Each number is 200 + 40 x the weight over its row's rms, rounded and kept within 0 to 999. Layers, rows and columns count from 0. The size before them is the row's rms in percent of the matrix's.

# k: layer 5 attention key, 320x320, rms 0.0529, rows 205-226, columns 0-159
# q: layer 5 attention query, 320x320, rms 0.0523, rows 206-226, columns 0-159
k205,104,179,204,156,141,198,256,234,126,247,211,219,158,191,198,211,184,225,294,169,151,125,164,169,229,171,157,243,236,132,184,260,220,189,155,217,250,141,167,250,288,155,196,151,219,189,229,181,152,178,245,259,157,150,186,217,252,211,148,146,241,184,311,169,240,151,178,179,191,159,176,210,247,196,207,235,227,205,225,213,158,213,223,181,270,179,254,263,231,322,218,220,187,256,221,206,228,227,198,203,260,217,215,211,189,216,227,219,186,148,189,252,183,144,154,191,224,213,190,200,170,216,181,161,220,244,186,206,252,107,188,207,210,202,174,226,136,270,236,204,210,195,245,250,97,189,185,206,218,213,219,196,245,247,168,182,232,290,284,212,200
q206,099,197,204,177,264,196,238,284,275,217,195,191,132,230,151,235,141,291,195,147,160,180,176,183,128,200,197,137,234,215,239,160,191,205,203,232,212,186,126,126,171,233,169,251,151,187,163,180,206,224,200,207,150,242,199,187,177,162,139,248,159,173,245,197,158,187,216,163,201,301,159,181,226,186,188,218,216,104,215,142,160,164,240,205,215,197,249,223,190,240,175,229,175,250,207,175,188,189,173,222,238,189,183,205,159,166,146,178,209,195,281,173,131,221,258,167,177,254,217,206,76,200,218,246,228,197,219,275,222,223,245,222,195,154,226,245,175,245,226,223,167,206,225,234,170,234,179,171,175,118,168,144,179,162,172,265,202,258,253,153,205
k206,102,218,253,196,211,190,118,202,265,228,208,205,212,158,239,188,233,148,179,248,190,145,159,144,158,227,131,248,199,266,263,152,117,255,195,206,242,146,173,180,155,246,245,219,160,188,174,172,242,138,231,194,216,201,164,189,289,164,181,204,162,227,116,184,144,157,192,231,219,204,220,242,160,184,168,233,231,223,180,156,163,314,180,193,253,199,238,155,174,206,186,234,204,176,186,220,175,197,217,230,157,177,188,198,307,205,294,183,221,194,120,170,212,259,126,216,286,174,191,217,210,185,241,187,205,162,225,213,259,207,193,198,167,205,179,276,241,196,180,223,190,265,147,193,214,241,161,147,157,263,235,212,140,130,243,210,227,146,210,231,159
q207,101,172,233,188,246,166,201,208,254,146,168,170,213,179,196,251,131,242,193,223,229,194,259,160,149,218,232,143,246,257,139,209,209,247,180,206,158,232,205,204,159,219,265,177,168,151,213,221,212,234,263,218,183,170,229,217,168,173,231,169,191,182,161,235,217,203,208,228,272,175,208,188,247,192,197,195,161,178,226,207,218,147,218,179,211,184,177,172,186,179,143,298,317,210,190,252,138,262,170,247,243,232,230,197,260,248,183,187,225,300,232,139,313,245,240,199,213,156,143,174,220,152,233,200,205,275,255,246,258,185,236,153,240,190,140,160,196,226,185,236,258,219,230,195,248,228,171,186,108,172,238,181,161,185,195,115,137,225,174,175,163
k207,099,239,187,163,293,240,211,181,207,206,212,232,203,257,203,190,239,183,172,209,319,187,227,191,206,174,182,226,217,233,255,206,276,152,192,203,247,127,247,116,162,225,224,253,225,219,235,199,186,203,188,169,217,253,222,189,188,177,192,240,186,177,215,171,176,202,179,214,202,203,244,171,168,206,219,250,220,262,208,199,222,204,243,248,223,194,219,168,157,187,188,154,215,93,195,169,238,219,213,224,246,234,215,229,272,264,58,197,221,226,154,206,118,187,153,169,145,152,221,221,177,261,176,172,130,164,247,208,181,122,150,206,143,185,165,266,255,177,182,159,254,129,158,134,164,187,207,188,146,224,211,114,238,224,190,216,243,207,175,137,303
q208,122,172,145,112,218,193,248,243,214,277,184,218,234,211,208,208,106,207,240,206,242,296,230,177,188,237,228,188,224,189,185,183,254,267,180,113,210,275,218,293,175,248,191,233,266,229,227,193,211,212,185,178,249,209,195,185,317,253,165,184,198,190,201,110,167,178,148,170,220,169,193,223,214,232,210,200,156,225,197,250,176,297,199,196,242,258,106,251,232,113,137,225,231,211,169,186,172,155,255,222,189,154,170,203,178,138,233,219,167,216,173,201,240,207,235,200,228,144,186,227,140,184,265,197,208,276,194,197,237,204,190,245,236,143,219,157,208,233,136,175,239,211,221,143,234,193,257,221,234,179,164,256,217,101,232,184,246,148,204,170,242
k208,078,150,205,205,224,290,206,264,224,259,142,252,193,202,185,155,205,219,292,172,222,239,219,229,266,114,245,195,146,183,254,165,143,206,224,175,168,233,198,160,271,310,186,180,209,172,198,263,188,158,211,195,251,201,233,292,206,254,280,192,207,196,100,174,213,133,262,206,249,231,197,240,245,210,256,237,226,158,157,223,196,281,168,197,245,178,242,179,198,114,223,217,183,163,219,166,145,213,200,260,100,232,232,229,222,227,231,124,207,196,218,139,250,266,271,162,132,204,141,207,163,182,197,183,218,186,239,252,197,182,179,290,212,257,243,194,271,239,154,200,256,201,214,308,241,210,208,214,138,245,182,250,159,216,239,190,264,206,241,142,234
q209,121,149,235,92,241,189,154,160,207,173,158,211,244,179,242,161,113,218,173,225,273,250,203,170,188,216,184,206,202,181,182,206,236,148,260,214,121,212,180,280,162,224,167,225,263,204,183,212,182,194,165,284,243,208,158,208,300,196,151,173,200,185,187,183,177,147,159,174,214,172,207,255,164,256,206,230,199,233,180,216,192,257,206,237,226,236,117,211,298,194,201,248,139,215,219,172,165,159,238,176,165,132,191,247,159,239,176,190,105,216,175,256,198,188,235,188,203,241,155,264,129,217,244,216,231,243,169,198,179,203,233,218,251,203,225,197,189,186,143,221,125,221,195,204,249,153,305,233,198,123,194,255,168,103,298,202,255,230,182,126,208
k209,090,209,215,238,177,275,144,229,210,214,126,231,146,195,214,177,223,162,263,234,275,151,229,277,216,130,203,183,206,191,210,197,135,207,207,220,167,147,176,126,188,308,160,233,172,162,196,152,175,173,186,132,258,248,185,189,183,239,174,177,191,232,174,221,175,176,258,171,233,225,286,200,188,221,224,260,238,198,157,218,241,173,205,150,204,263,225,155,241,164,223,156,201,254,241,133,136,184,227,266,123,144,158,280,190,208,258,195,79,165,220,222,159,259,161,181,133,178,156,241,162,204,178,114,209,183,237,261,235,236,198,246,167,277,214,241,307,224,181,180,181,193,207,252,200,232,218,186,170,182,195,144,183,198,191,201,275,184,198,166,232
q210,106,173,224,142,192,216,94,218,256,220,168,207,187,153,218,224,210,185,237,246,275,279,202,244,158,263,220,199,153,205,178,192,203,243,169,153,198,260,249,265,127,249,247,216,333,218,205,181,209,185,173,168,267,187,237,220,240,225,190,211,196,143,213,187,194,174,144,153,139,229,203,227,139,202,197,173,222,180,207,300,166,218,158,174,168,267,222,219,191,185,163,234,182,143,135,214,221,196,175,224,196,152,153,197,172,178,227,279,97,256,193,170,194,172,169,167,260,125,228,204,184,183,223,234,137,211,200,164,224,203,180,280,206,184,218,148,190,235,199,155,290,162,175,199,279,163,213,249,158,157,119,263,196,187,152,168,280,148,185,149,330
k210,103,134,231,228,267,98,247,143,170,210,263,169,245,311,159,190,206,220,138,202,117,250,217,187,197,230,175,222,193,248,162,251,274,165,195,213,143,163,270,254,200,111,238,207,199,218,164,268,183,245,223,213,225,202,210,232,199,216,203,169,162,222,175,208,271,253,166,198,187,154,176,186,242,196,191,195,205,169,188,172,161,240,159,215,225,106,189,189,195,212,224,230,229,182,167,156,296,151,204,155,279,193,169,163,199,196,137,212,330,227,168,175,239,153,225,229,172,221,219,159,206,186,223,222,183,198,183,175,205,184,202,162,209,166,189,168,184,166,208,205,241,307,211,78,167,208,119,212,183,214,119,237,170,214,181,220,171,243,171,258,146
q211,120,214,152,202,255,195,202,192,169,220,126,172,182,148,163,153,201,242,190,224,198,179,218,146,273,160,211,199,232,152,193,185,274,171,232,256,151,196,100,151,173,174,185,190,135,176,123,203,226,203,242,218,148,195,162,121,212,218,159,207,166,234,201,194,185,247,192,207,218,225,206,177,230,244,254,220,149,255,214,174,195,247,218,252,265,184,217,252,299,186,234,191,149,249,252,173,153,212,248,166,184,235,238,208,192,257,159,209,226,228,235,249,168,222,242,233,229,276,108,266,147,276,203,231,211,196,156,214,133,189,303,179,257,179,210,211,196,144,179,193,103,178,246,224,186,144,262,103,215,193,243,169,167,215,274,194,197,278,196,195,168
k211,113,126,223,195,226,226,233,162,186,227,193,301,247,180,141,142,199,180,173,210,189,281,219,216,121,126,245,153,225,196,261,215,203,223,203,232,170,171,188,178,185,245,172,196,213,186,182,212,241,248,176,231,211,129,253,230,231,240,203,145,158,203,180,178,169,220,249,205,236,177,227,242,150,210,209,204,258,182,191,235,178,225,219,182,220,189,163,147,207,154,246,189,156,215,203,163,136,159,227,202,223,165,153,215,203,224,210,145,204,256,203,191,241,194,247,237,177,167,107,194,113,224,201,151,184,208,225,198,259,257,211,221,203,201,206,270,221,233,193,216,175,273,222,210,212,221,199,218,157,239,137,164,108,199,204,209,254,206,97,214,191
q212,128,226,212,156,188,181,177,223,234,181,259,207,180,207,197,208,217,203,229,192,237,286,172,280,124,235,215,140,186,270,216,221,247,208,150,189,187,181,270,188,228,221,226,190,239,243,239,192,198,211,183,141,265,238,239,250,163,173,271,225,193,224,235,169,208,163,165,161,178,165,154,232,171,130,155,203,251,170,216,241,246,128,166,173,162,239,202,167,132,199,191,268,258,194,196,252,221,193,191,187,257,208,191,170,184,140,181,245,156,183,170,95,228,208,156,166,188,91,259,156,253,141,187,150,209,179,187,215,207,221,160,219,134,188,195,149,155,306,237,190,303,189,139,188,219,205,163,242,179,213,137,206,177,237,135,215,219,96,215,147,246
k212,121,238,133,257,135,158,240,245,184,177,159,116,170,212,275,210,222,239,254,198,254,126,194,163,302,214,231,211,186,177,149,224,225,153,113,164,259,243,215,187,157,197,203,199,225,283,203,195,155,178,198,203,126,213,190,173,206,164,242,253,234,177,228,219,211,187,203,158,146,243,149,204,234,185,157,203,179,229,231,178,179,215,168,230,247,212,203,276,128,272,148,194,235,189,218,192,260,186,172,176,234,155,224,158,196,177,181,214,207,169,154,228,160,176,160,167,219,202,240,199,253,212,180,264,144,198,198,174,164,176,143,141,208,182,218,183,154,155,185,140,170,170,211,195,226,186,186,173,276,179,248,249,310,205,229,186,218,178,260,165,223
q213,108,204,215,210,270,194,201,221,168,207,174,168,182,262,209,224,238,205,218,213,154,80,201,137,178,208,199,268,215,194,247,213,176,215,243,210,217,157,139,199,191,98,178,160,136,148,232,237,206,245,201,214,194,178,164,199,142,173,114,154,224,188,234,157,162,233,265,299,215,216,256,219,235,231,262,208,196,194,184,165,192,289,245,246,207,177,290,214,206,245,242,153,198,216,190,206,146,176,261,262,153,219,255,210,184,251,223,174,287,207,215,225,201,185,220,221,256,291,191,213,175,177,214,263,203,298,206,200,183,165,279,199,253,175,235,239,246,184,207,148,117,205,256,225,188,249,203,182,226,164,273,149,178,231,178,203,127,253,218,220,146
k213,125,139,318,154,191,195,204,144,143,194,259,261,282,193,112,200,228,156,172,182,178,220,191,213,174,191,172,220,285,248,255,170,166,233,208,228,218,203,218,207,228,262,258,209,194,110,194,169,263,217,209,172,243,190,258,213,222,244,197,182,132,198,156,176,189,235,190,225,260,199,264,187,155,206,215,179,201,226,130,204,198,205,240,194,202,176,234,109,192,174,237,214,209,204,200,221,153,210,196,204,249,222,172,285,319,191,180,171,198,206,201,189,223,188,186,275,202,150,215,237,165,168,181,158,191,190,236,227,308,218,212,234,232,226,215,202,255,230,257,279,186,227,161,170,166,219,169,219,128,260,148,123,127,215,145,187,194,221,150,288,191
q214,097,187,215,246,227,157,172,212,157,212,182,180,174,266,203,221,202,211,260,231,115,80,202,193,215,166,186,288,205,188,257,238,187,166,201,177,167,147,203,239,257,141,130,138,134,117,208,217,175,204,208,156,229,169,169,159,189,178,190,159,223,203,207,188,221,234,209,211,239,172,287,147,168,237,238,221,180,173,163,209,209,256,197,277,191,170,243,186,230,221,278,166,216,202,204,218,235,210,203,243,143,205,253,247,154,213,240,191,207,174,231,182,145,145,241,251,232,220,215,180,151,160,201,201,256,252,166,237,194,200,190,210,259,252,206,227,268,192,227,120,217,157,176,164,179,235,199,220,175,213,303,201,179,197,126,187,125,213,254,250,240
k214,136,175,303,160,194,191,192,168,136,193,253,252,287,203,186,202,204,194,135,206,161,253,199,248,104,212,165,203,265,232,254,184,176,206,224,234,192,172,192,218,251,201,210,180,189,111,197,180,275,224,185,173,257,213,222,194,238,262,185,171,156,237,117,190,197,206,213,214,216,203,245,184,148,201,205,151,185,169,132,218,229,160,251,200,196,189,193,95,200,142,222,215,222,234,224,262,183,206,190,183,284,217,133,299,291,208,232,215,202,193,230,181,199,175,223,288,183,143,194,229,188,166,198,126,207,208,205,193,296,217,222,258,223,266,169,188,211,236,228,244,215,222,171,209,185,192,149,237,110,217,176,155,161,213,182,172,213,216,192,280,203
q215,117,199,210,177,244,103,218,194,156,236,164,151,143,285,226,323,197,263,269,182,191,196,152,172,193,147,214,232,224,186,259,220,207,179,230,184,155,154,229,284,231,174,166,171,243,136,261,235,200,230,223,179,230,209,154,210,132,147,189,176,206,238,198,139,252,236,204,236,257,130,256,221,150,249,195,230,189,177,139,265,183,217,267,241,220,233,225,167,224,235,233,193,264,248,241,202,192,259,233,234,185,214,183,258,152,134,255,218,206,125,169,249,188,179,170,218,198,158,264,157,196,128,256,148,211,236,155,235,177,224,209,230,268,187,184,191,194,211,236,158,241,193,137,182,205,247,167,198,222,163,244,230,186,151,161,224,128,178,257,241,236
k215,137,182,327,144,227,161,223,167,123,173,297,192,253,231,194,256,198,215,173,163,206,247,206,221,127,256,220,205,255,202,318,213,161,213,199,249,183,183,187,214,235,184,207,206,166,129,236,185,216,247,214,212,220,203,211,195,198,231,185,132,200,220,162,186,235,179,163,222,270,171,247,163,202,260,236,163,223,154,159,218,208,163,249,162,169,185,238,134,190,129,223,232,219,224,244,243,177,248,217,204,207,187,184,315,250,171,242,232,218,198,231,175,245,158,257,297,194,198,232,238,180,221,232,125,146,211,173,233,260,263,234,212,222,219,160,210,238,199,232,276,223,218,101,146,220,222,216,224,183,235,201,148,138,172,124,239,215,162,221,264,221
q216,098,173,141,209,238,208,269,255,228,223,159,215,202,226,236,226,157,135,133,250,156,105,222,246,262,134,149,189,192,247,147,232,242,191,151,179,190,248,219,115,221,155,217,192,74,178,92,208,204,186,210,207,167,148,175,195,94,132,251,198,182,151,178,136,105,228,200,208,176,209,165,216,225,225,270,191,225,282,178,199,192,284,192,207,188,196,211,246,201,258,191,168,247,154,218,201,135,231,200,215,234,223,227,188,226,236,194,140,245,168,214,168,146,180,226,198,225,263,190,166,228,156,201,285,223,247,216,187,206,174,222,230,215,191,211,217,214,226,191,220,250,256,202,233,139,183,170,178,122,149,227,213,207,210,182,149,173,246,237,202,202
k216,088,178,230,135,254,244,113,224,254,234,217,213,230,164,156,219,255,110,140,310,213,228,247,171,194,214,163,207,185,241,240,175,199,272,227,171,152,219,170,278,199,209,249,190,139,175,225,235,271,268,257,203,247,144,170,241,201,131,182,212,144,226,213,230,202,145,134,200,202,155,223,196,251,236,269,231,230,235,126,205,224,230,237,142,165,182,209,211,263,152,126,184,172,159,114,305,157,209,177,227,166,316,175,182,221,214,222,159,270,228,199,185,274,261,141,205,273,197,150,170,169,192,259,180,234,234,264,210,226,195,242,223,216,206,230,136,223,204,210,211,287,273,145,234,172,152,210,175,186,206,187,167,141,190,181,190,185,208,198,217,142
q217,114,236,221,244,201,166,175,161,137,280,209,145,187,263,117,196,218,202,217,143,121,155,153,211,200,208,168,250,222,163,175,204,176,218,195,224,253,199,243,263,268,205,221,158,171,161,173,198,182,221,231,169,241,201,218,114,208,171,188,186,226,173,163,171,259,258,244,213,271,227,253,151,197,291,211,255,188,156,137,204,173,255,198,188,220,208,213,160,261,222,213,204,259,187,253,159,230,252,276,199,159,141,160,288,213,224,245,257,230,203,194,247,232,152,222,243,205,195,284,138,154,192,174,194,206,192,200,268,135,261,187,175,234,214,237,184,338,154,214,180,223,202,186,213,226,215,248,178,244,239,212,213,186,219,186,185,241,222,174,194,288
k217,090,174,243,173,198,270,194,184,184,258,197,254,238,167,183,235,178,151,232,173,179,185,170,211,117,206,192,175,243,193,212,150,179,214,239,214,186,159,132,207,211,217,202,203,262,87,210,120,235,196,195,154,221,168,200,131,229,209,183,186,182,223,221,124,252,227,214,213,248,211,155,249,124,239,172,204,217,170,202,283,204,162,156,145,208,125,182,158,237,173,203,198,237,270,263,178,173,186,231,209,197,217,178,272,246,213,279,173,194,195,205,260,174,206,192,264,197,204,148,216,99,239,273,166,255,158,171,189,192,184,220,228,239,254,171,266,209,181,226,299,121,152,199,302,196,264,245,158,141,229,182,164,230,262,182,177,183,229,205,248,208
q218,098,203,226,163,215,161,144,213,218,180,162,240,191,143,246,203,134,243,193,196,221,188,217,196,172,219,209,197,147,238,135,186,224,244,269,264,233,202,154,163,200,149,198,220,145,201,151,212,221,199,215,257,255,185,223,218,202,244,223,168,190,191,238,228,162,135,216,217,185,231,193,239,247,207,182,127,239,184,291,188,198,142,203,229,214,182,246,264,185,203,208,224,151,225,177,208,206,172,159,229,204,205,173,213,159,198,296,201,206,205,118,162,153,213,190,154,206,207,168,203,125,221,221,159,244,208,197,258,174,192,177,178,135,218,160,197,192,313,249,272,191,177,231,292,235,229,155,295,183,242,160,219,154,217,212,155,191,198,162,87,203
k218,111,182,189,243,251,201,141,205,191,174,125,208,293,142,205,179,173,169,144,329,192,274,178,191,200,196,64,202,251,200,153,194,252,223,228,168,170,197,218,202,207,178,268,222,218,214,244,202,219,258,208,218,161,194,220,210,188,250,242,167,231,258,187,220,186,171,237,191,171,297,218,241,219,178,194,153,180,187,186,199,237,209,214,140,207,224,204,221,207,246,69,233,282,236,192,186,196,210,168,189,175,271,106,181,173,163,233,160,168,191,196,209,197,227,207,185,193,228,202,167,226,149,262,200,259,242,273,143,162,292,193,192,208,216,220,190,268,140,246,163,125,230,265,202,110,231,116,195,225,202,194,170,229,147,124,144,174,179,220,216,211
q219,092,168,211,250,141,201,227,177,223,183,219,193,230,224,238,117,232,111,191,193,148,225,171,215,158,264,160,298,255,209,236,213,198,190,167,196,222,243,226,217,209,215,228,144,253,206,238,223,222,215,207,239,256,233,248,185,232,154,255,221,169,189,176,193,218,243,205,152,187,223,225,270,177,131,152,266,206,131,152,168,119,189,190,150,235,202,204,143,147,195,192,164,229,155,165,259,226,222,164,214,127,133,178,163,316,191,205,175,181,225,235,211,228,177,184,151,258,166,183,224,231,184,208,246,200,168,231,101,230,209,170,240,227,195,222,243,240,141,154,145,235,230,140,222,191,202,174,194,182,213,180,128,273,225,201,231,159,152,207,213,240
k219,101,151,215,153,221,210,190,237,276,179,206,232,230,188,188,209,257,216,214,161,176,226,254,248,142,143,248,160,155,224,273,212,125,203,212,149,188,163,201,190,209,274,184,254,169,181,218,196,202,198,208,236,257,259,194,145,168,153,194,152,179,189,169,157,190,184,227,229,211,158,148,164,245,183,222,211,213,231,289,195,99,161,164,267,112,128,155,212,192,160,166,234,85,172,189,171,207,183,187,213,154,254,187,189,175,223,116,204,189,191,189,189,166,193,111,199,164,167,185,184,231,176,188,194,250,153,208,230,260,177,243,179,174,216,226,161,160,255,160,293,190,183,173,239,249,173,174,219,142,187,140,203,172,215,147,223,165,182,211,176,211
q220,104,223,211,267,151,211,229,234,183,193,211,153,244,210,192,218,225,240,188,170,219,164,172,188,166,171,179,173,179,158,215,137,204,244,250,163,263,207,224,195,195,258,265,232,230,180,186,151,165,208,241,194,151,135,162,139,217,198,183,208,212,243,174,247,196,283,277,114,220,188,166,208,196,200,137,194,180,160,193,255,191,189,275,263,159,198,201,268,247,224,218,104,194,162,278,186,181,199,233,202,181,166,203,203,165,150,235,327,172,229,216,186,214,283,173,203,159,229,216,184,220,238,182,223,174,147,215,208,151,153,212,136,232,121,243,173,257,218,220,217,99,206,168,326,189,165,160,176,291,174,229,231,224,207,194,220,201,179,140,183,93
k220,105,167,188,233,126,211,248,223,244,235,233,254,181,135,167,223,251,221,259,162,186,155,200,141,211,225,207,227,182,179,257,206,187,260,152,215,271,182,186,253,213,210,235,216,234,245,217,170,195,185,173,171,120,163,242,260,247,192,157,193,184,181,201,246,263,184,200,250,204,197,220,246,254,213,178,211,247,189,199,138,201,227,171,179,196,220,180,196,228,240,250,88,133,170,227,108,206,213,285,188,142,225,233,122,225,232,200,142,142,276,126,184,185,270,172,276,180,270,135,153,208,278,218,246,176,195,119,258,229,187,135,174,164,171,210,205,197,232,174,272,162,259,194,176,250,249,195,176,239,234,226,220,195,172,190,240,264,225,253,164,229
q221,106,208,181,223,192,204,224,174,145,219,178,188,183,221,181,295,256,219,229,221,126,116,220,218,258,162,224,129,224,204,118,232,236,191,150,196,198,225,159,162,190,187,202,167,212,197,82,205,179,209,206,184,121,222,183,210,104,109,207,171,182,237,125,152,192,210,258,164,197,275,225,201,195,207,230,211,178,270,226,194,170,233,201,224,189,181,150,178,242,229,193,163,181,212,251,149,192,171,285,183,232,227,264,199,180,193,125,200,202,142,218,230,151,197,246,238,194,191,214,145,251,261,245,172,230,194,155,219,210,136,130,188,260,167,155,181,212,159,188,227,204,236,236,221,191,135,179,155,123,131,211,210,177,201,293,125,306,190,196,222,209
k221,099,252,177,244,281,244,149,154,263,171,195,174,186,232,225,91,214,151,232,181,220,238,199,161,158,187,198,150,204,146,210,135,215,274,167,193,202,191,208,181,159,247,206,167,248,259,235,259,258,159,128,176,203,206,231,189,264,201,138,230,149,253,128,259,225,172,217,200,203,121,208,208,155,271,201,196,171,218,193,233,323,206,173,194,206,124,195,242,260,142,257,191,236,90,212,226,192,235,262,184,131,156,189,209,173,250,217,235,205,256,210,222,254,237,298,163,152,185,240,212,213,230,220,174,157,248,248,168,163,218,219,214,217,189,240,148,193,287,181,127,196,135,167,200,247,213,219,184,226,177,175,218,170,242,260,193,241,217,186,163,191
q222,089,226,212,156,255,129,243,167,149,191,220,147,217,211,210,224,205,207,145,157,282,216,181,168,183,240,155,140,234,205,125,198,251,164,199,237,237,167,192,240,216,206,244,221,251,253,143,229,298,172,84,220,118,233,193,176,157,227,198,200,192,212,187,214,235,220,148,195,222,245,195,285,189,241,175,185,242,239,175,196,230,179,259,168,219,173,195,196,253,191,232,278,193,212,265,141,153,220,239,177,267,167,158,220,180,200,225,253,175,169,195,219,173,223,196,200,220,206,201,252,183,155,202,160,221,196,183,170,72,244,207,162,191,213,150,217,212,157,158,266,88,188,266,251,141,152,214,177,255,186,211,214,216,303,267,179,201,147,171,183,182
k222,111,220,152,227,159,179,254,191,138,204,199,180,197,245,196,286,171,220,213,219,195,197,145,167,225,235,235,204,232,175,132,159,217,187,197,207,197,193,162,228,242,137,233,218,232,235,159,209,179,167,203,235,146,216,249,124,187,121,208,216,238,215,240,186,243,190,217,227,217,177,183,207,188,289,260,168,160,177,190,267,256,167,240,123,192,107,266,235,252,230,251,184,308,241,283,227,234,174,189,182,152,261,252,238,136,182,211,208,182,122,210,236,223,231,208,186,264,216,164,149,162,178,226,225,219,232,175,155,231,200,231,209,237,203,219,164,192,127,224,209,121,140,161,235,156,169,239,205,247,206,186,166,283,244,144,155,200,229,232,227,153
q223,092,220,198,161,211,144,252,196,143,156,235,173,210,224,221,201,242,238,189,171,259,199,186,127,261,227,135,228,209,187,234,190,230,194,214,217,214,168,198,148,250,227,198,180,225,231,119,247,240,176,141,215,87,168,174,183,197,235,205,186,167,172,207,185,223,198,178,186,185,196,172,165,222,182,152,239,138,212,159,169,227,214,204,226,298,163,181,243,274,209,214,159,211,211,278,184,242,217,195,213,198,150,192,204,149,252,198,247,144,229,240,281,174,214,195,266,223,249,291,253,209,235,218,189,205,211,203,116,141,208,212,186,217,204,236,198,145,165,164,317,106,177,200,262,146,180,265,127,274,202,213,172,231,270,201,224,136,162,174,206,130
k223,094,245,165,181,102,167,252,228,204,207,216,229,158,246,230,235,167,218,162,156,120,162,199,191,197,204,270,244,155,152,172,146,169,222,181,202,213,192,178,274,198,197,208,261,161,285,167,179,169,199,163,177,158,214,229,103,179,144,170,197,206,198,222,137,206,138,226,208,202,188,204,283,187,256,234,166,228,202,264,211,233,183,175,200,159,191,166,238,231,168,259,179,288,242,194,204,160,166,289,233,159,268,263,187,131,171,248,180,245,154,196,201,223,269,216,171,253,193,135,70,214,206,219,245,180,212,149,204,251,273,189,194,179,227,220,207,164,173,220,250,211,202,214,198,271,188,260,259,252,236,156,185,189,249,185,192,268,193,267,180,170
q224,093,231,187,192,246,174,185,226,153,201,164,212,196,230,231,223,177,169,217,195,231,200,184,214,224,231,198,192,250,198,234,333,239,154,151,184,297,230,238,276,176,184,232,161,249,227,229,192,235,228,206,209,152,156,159,239,236,197,240,217,185,220,191,235,205,240,286,308,199,213,286,235,216,191,134,202,186,170,153,231,317,221,219,208,194,195,163,97,263,201,169,221,184,137,179,174,225,212,259,201,195,154,209,175,185,216,187,210,172,251,269,229,240,225,233,156,198,271,146,162,329,190,247,138,188,146,169,215,155,224,180,133,202,274,143,135,161,190,236,229,155,181,175,252,136,200,207,218,217,132,233,160,179,159,254,210,203,221,184,186,155
k224,097,147,196,129,204,206,178,194,273,193,211,211,177,223,130,190,228,195,214,141,220,210,179,194,222,172,174,178,244,197,104,167,243,204,215,192,213,212,274,173,202,204,179,159,204,247,165,173,153,146,209,136,181,205,223,150,202,224,192,174,232,107,220,242,147,238,164,174,230,225,239,221,190,217,309,199,159,185,220,217,213,200,166,203,240,96,187,185,186,224,247,173,275,125,217,167,182,129,223,189,169,217,300,175,262,225,138,224,106,181,182,246,188,152,245,193,186,227,273,299,265,180,165,198,133,173,191,220,154,165,175,168,219,229,133,233,136,177,298,176,140,229,212,141,238,201,165,285,198,260,208,236,191,249,185,261,269,135,150,190,278
q225,093,186,181,168,244,158,230,180,146,245,206,211,261,212,260,268,199,121,181,240,196,201,135,233,222,252,197,259,199,225,132,214,210,187,139,216,294,240,189,208,218,210,254,158,217,233,189,265,204,216,195,204,197,177,201,177,157,243,261,181,184,170,114,218,195,194,308,220,133,297,235,188,166,182,165,182,149,220,203,157,210,329,234,262,216,242,218,230,262,178,232,185,146,181,152,200,242,193,206,158,238,170,239,203,184,193,192,154,224,145,261,197,164,134,141,232,215,256,208,268,210,151,243,181,204,223,186,188,159,251,186,171,277,183,185,226,254,198,198,153,122,281,192,229,131,173,222,211,193,164,165,179,168,228,267,214,216,157,189,209,200
k225,096,179,155,208,127,176,209,199,155,184,220,233,202,209,202,246,140,199,196,193,138,233,143,216,156,175,166,180,180,196,213,86,142,226,230,238,179,255,221,206,273,188,184,198,183,265,180,217,219,157,200,254,165,257,245,198,206,210,257,137,264,169,232,209,217,179,235,209,231,142,212,189,212,219,256,160,203,208,172,231,257,218,186,121,207,133,166,235,250,198,170,205,250,217,263,196,257,275,229,172,168,264,254,187,113,226,293,237,188,166,152,232,218,169,216,197,137,289,261,208,135,204,215,139,259,242,189,174,178,173,192,245,177,200,249,175,181,212,195,270,206,233,154,197,192,183,166,225,211,196,178,249,128,216,158,216,182,155,272,150,179
q226,087,134,266,221,122,228,170,155,228,92,183,224,193,130,148,125,191,245,194,175,194,281,175,189,145,191,220,159,220,185,193,149,191,196,268,179,100,141,165,218,228,256,156,253,205,149,281,211,230,159,278,222,216,223,280,156,259,202,252,236,220,221,205,235,214,202,216,158,180,243,196,173,144,177,231,183,246,234,183,203,159,74,181,149,180,164,185,194,203,171,221,163,190,219,207,177,141,211,185,213,182,250,171,206,154,231,220,198,173,209,188,244,235,217,222,184,183,209,141,176,127,218,155,182,203,187,213,233,237,187,246,261,76,152,204,221,160,229,182,203,201,148,197,175,271,152,185,218,129,285,174,178,183,151,192,165,266,256,186,165,249
k226,090,194,233,208,230,253,221,178,257,236,192,183,176,181,224,222,178,187,205,168,257,214,149,215,180,213,182,136,147,179,250,246,231,203,259,222,184,184,196,143,170,208,187,169,206,209,263,201,219,185,195,199,233,130,153,290,224,214,189,222,265,210,308,198,201,239,243,156,177,197,188,207,189,171,156,248,179,202,190,204,178,216,228,190,195,188,177,201,219,201,156,275,124,155,243,197,196,198,151,150,256,88,130,195,177,294,161,251,144,230,211,189,166,183,239,193,188,189,202,280,180,179,149,171,232,214,168,195,138,198,186,153,173,185,183,201,150,215,231,212,197,133,218,243,109,172,232,172,227,155,246,208,268,157,262,121,182,198,182,141,170